Part of a small language model's weights.
Size: 11 layers, width 160, 2 heads of 64, vocabulary 7817, 5.81M parameters.
Each number is 50 + 15 x the weight over its row's rms, rounded and kept within 0 to 99. Layers, rows and columns count from 0. The size before them is the row's rms in percent of the matrix's.

# layer 3 attention key, 128x160, rms 0.149, rows 83-91, columns 80-159
091:64 70 46 52 61 63 39 41 20 51 75 95 69 49 42 47 18 42 33 55 77 44 38 48 34 30 48 47 47 71 30 41 50 53 66 50 65 07 69 44 19 67 51 63 80 32 60 56 12 31 46 19 57 43 68 41 27 45 75 63 41 48 60 40 63 27 39 35 44 39 61 61 46 49 74 31 52 57 60 50
095:57 63 70 34 33 28 49 53 65 46 54 27 45 38 48 83 27 56 57 67 45 73 85 49 19 50 37 24 41 84 33 36 52 56 23 80 27 48 53 49 73 36 61 51 46 54 35 51 44 43 44 48 34 38 68 61 45 46 80 45 48 64 29 67 72 47 19 60 55 69 59 51 57 41 68 77 45 50 31 60
096:32 62 59 38 40 54 67 39 33 52 52 19 62 42 31 81 46 63 59 38 53 55 90 42 52 59 24 65 34 74 46 27 42 35 53 44 72 70 29 71 48 73 39 40 50 53 38 44 71 50 77 42 22 64 53 25 59 58 64 45 53 58 22 45 85 52 41 72 52 57 70 48 39 55 57 37 47 56 35 67
106:59 70 57 42 70 45 43 35 49 63 76 40 48 45 67 69 46 45 44 33 65 49 63 68 38 44 36 54 53 67 49 61 63 66 56 72 66 63 82 68 53 79 50 32 81 63 72 30 12 54 63 45 73 40 38 76 51 68 61 71 77 77 50 50 30 53 44 67 60 36 67 51 56 10 57 60 52 55 48 51
100:49 39 27 55 58 38 67 37 36 58 40 67 55 71 67 51 30 85 48 58 42 53 46 15 47 47 35 30 51 74 44 56 42 61 44 23 38 41 61 35 59 66 54 46 18 58 45 54 37 53 26 51 57 42 55 50 60 60 52 64 31 47 57 65 67 41 45 78 46 33 84 67 06 39 29 45 13 38 51 65
094:29 56 62 53 57 80 69 42 39 66 51 54 26 57 61 25 59 25 16 52 69 36 47 59 58 55 58 57 38 32 35 51 38 45 78 55 16 55 57 48 44 38 78 55 34 52 38 65 67 37 78 48 29 49 68 60 58 44 51 65 53 54 65 51 49 54 58 60 33 75 35 54 48 24 61 58 56 62 80 59
103:17 28 60 44 56 83 56 48 50 64 43 35 65 43 56 48 65 61 42 40 32 86 32 55 65 65 55 38 19 63 57 66 68 38 49 17 51 30 42 43 39 34 64 57 65 51 79 21 62 70 13 40 44 54 55 48 24 58 63 45 65 43 36 16 47 43 52 53 47 42 67 33 74 34 54 48 61 59 55 84
107:50 62 19 40 64 59 37 68 32 37 48 51 35 35 38 75 46 41 59 59 38 67 48 64 44 54 79 18 60 29 30 68 26 37 72 74 37 57 54 58 55 38 44 34 49 21 33 54 73 32 52 75 44 32 47 58 56 38 71 46 32 54 39 38 62 49 10 59 35 16 41 31 57 42 27 72 70 47 29 33
098:38 81 39 44 51 14 26 67 64 30 64 71 47 45 44 55 63 46 37 53 64 68 47 34 51 30 49 49 56 24 64 75 49 69 43 39 29 54 47 44 61 65 49 25 58 40 15 31 61 45 40 42 53 69 47 51 40 70 79 49 51 58 67 46 59 66 31 44 59 45 36 37 50 56 50 51 49 65 53 62
# layer 3 attention query, 128x160, rms 0.149, rows 84-91, columns 80-159
088:55 56 61 65 78 66 67 52 45 49 56 37 58 75 52 28 46 35 59 30 54 63 60 80 37 38 39 55 49 23 40 58 45 42 59 49 41 56 67 72 66 26 59 48 44 26 33 45 48 68 40 53 44 54 53 27 37 38 34 31 56 67 69 28 48 50 26 41 47 45 48 67 74 44 60 37 62 03 47 62
086:34 32 46 46 42 43 61 51 84 35 29 52 43 54 63 49 52 48 46 42 39 69 19 50 58 44 51 62 24 50 11 44 50 69 56 52 49 46 68 67 50 44 35 43 33 45 12 64 63 40 76 70 63 56 68 42 85 44 59 23 61 67 40 26 32 60 62 32 72 44 73 55 74 70 76 33 47 55 47 54
089:57 37 50 60 44 63 59 54 50 80 45 26 53 40 55 80 43 27 56 47 26 58 24 40 50 64 54 37 52 00 57 54 63 44 53 64 50 65 45 54 60 62 37 35 37 50 37 31 45 49 53 31 42 30 64 36 77 46 66 53 36 43 57 63 69 44 62 57 56 62 40 48 66 50 59 41 43 40 70 79
079:54 39 21 60 65 54 61 76 59 51 52 57 29 62 62 47 41 54 57 32 18 62 54 59 51 45 40 64 58 26 53 50 49 41 72 53 50 61 46 50 39 46 71 60 64 23 43 43 54 68 37 46 52 25 64 28 26 31 40 35 82 36 62 39 35 30 43 21 53 57 37 28 68 32 36 37 66 39 61 45
084:39 30 48 77 49 32 57 54 60 92 75 46 86 29 44 62 45 61 41 37 39 46 49 56 55 55 27 22 67 68 65 66 63 39 41 55 67 50 50 66 67 35 45 64 62 47 48 50 47 69 59 74 38 75 45 66 32 43 54 64 45 46 49 31 67 51 69 58 69 50 57 53 75 53 76 63 38 50 51 65
102:54 59 04 49 17 30 44 45 60 54 54 44 49 56 39 36 22 50 42 76 57 34 48 24 48 82 41 49 55 55 59 50 54 38 42 33 37 42 50 54 52 40 58 55 64 61 22 46 65 77 74 57 53 38 35 32 64 50 66 60 42 54 37 44 41 69 49 69 64 66 37 41 69 38 76 54 53 99 41 69
103:15 60 70 37 84 54 35 46 62 70 51 39 79 41 49 50 39 53 47 43 58 41 60 47 52 31 44 58 33 65 57 51 51 28 49 45 34 45 30 44 65 35 88 11 43 58 45 48 35 57 43 55 36 62 82 60 78 00 40 65 52 55 33 34 53 66 62 50 55 72 53 67 51 04 51 60 37 48 36 38
092:50 60 67 61 73 26 35 63 29 52 61 60 61 96 37 61 77 51 48 36 49 78 70 58 37 51 72 44 46 62 45 44 62 68 66 38 40 66 35 62 58 58 48 53 57 30 79 50 29 50 39 47 44 78 52 40 54 33 28 60 71 58 60 57 57 39 73 39 49 63 34 56 75 27 59 34 27 76 57 73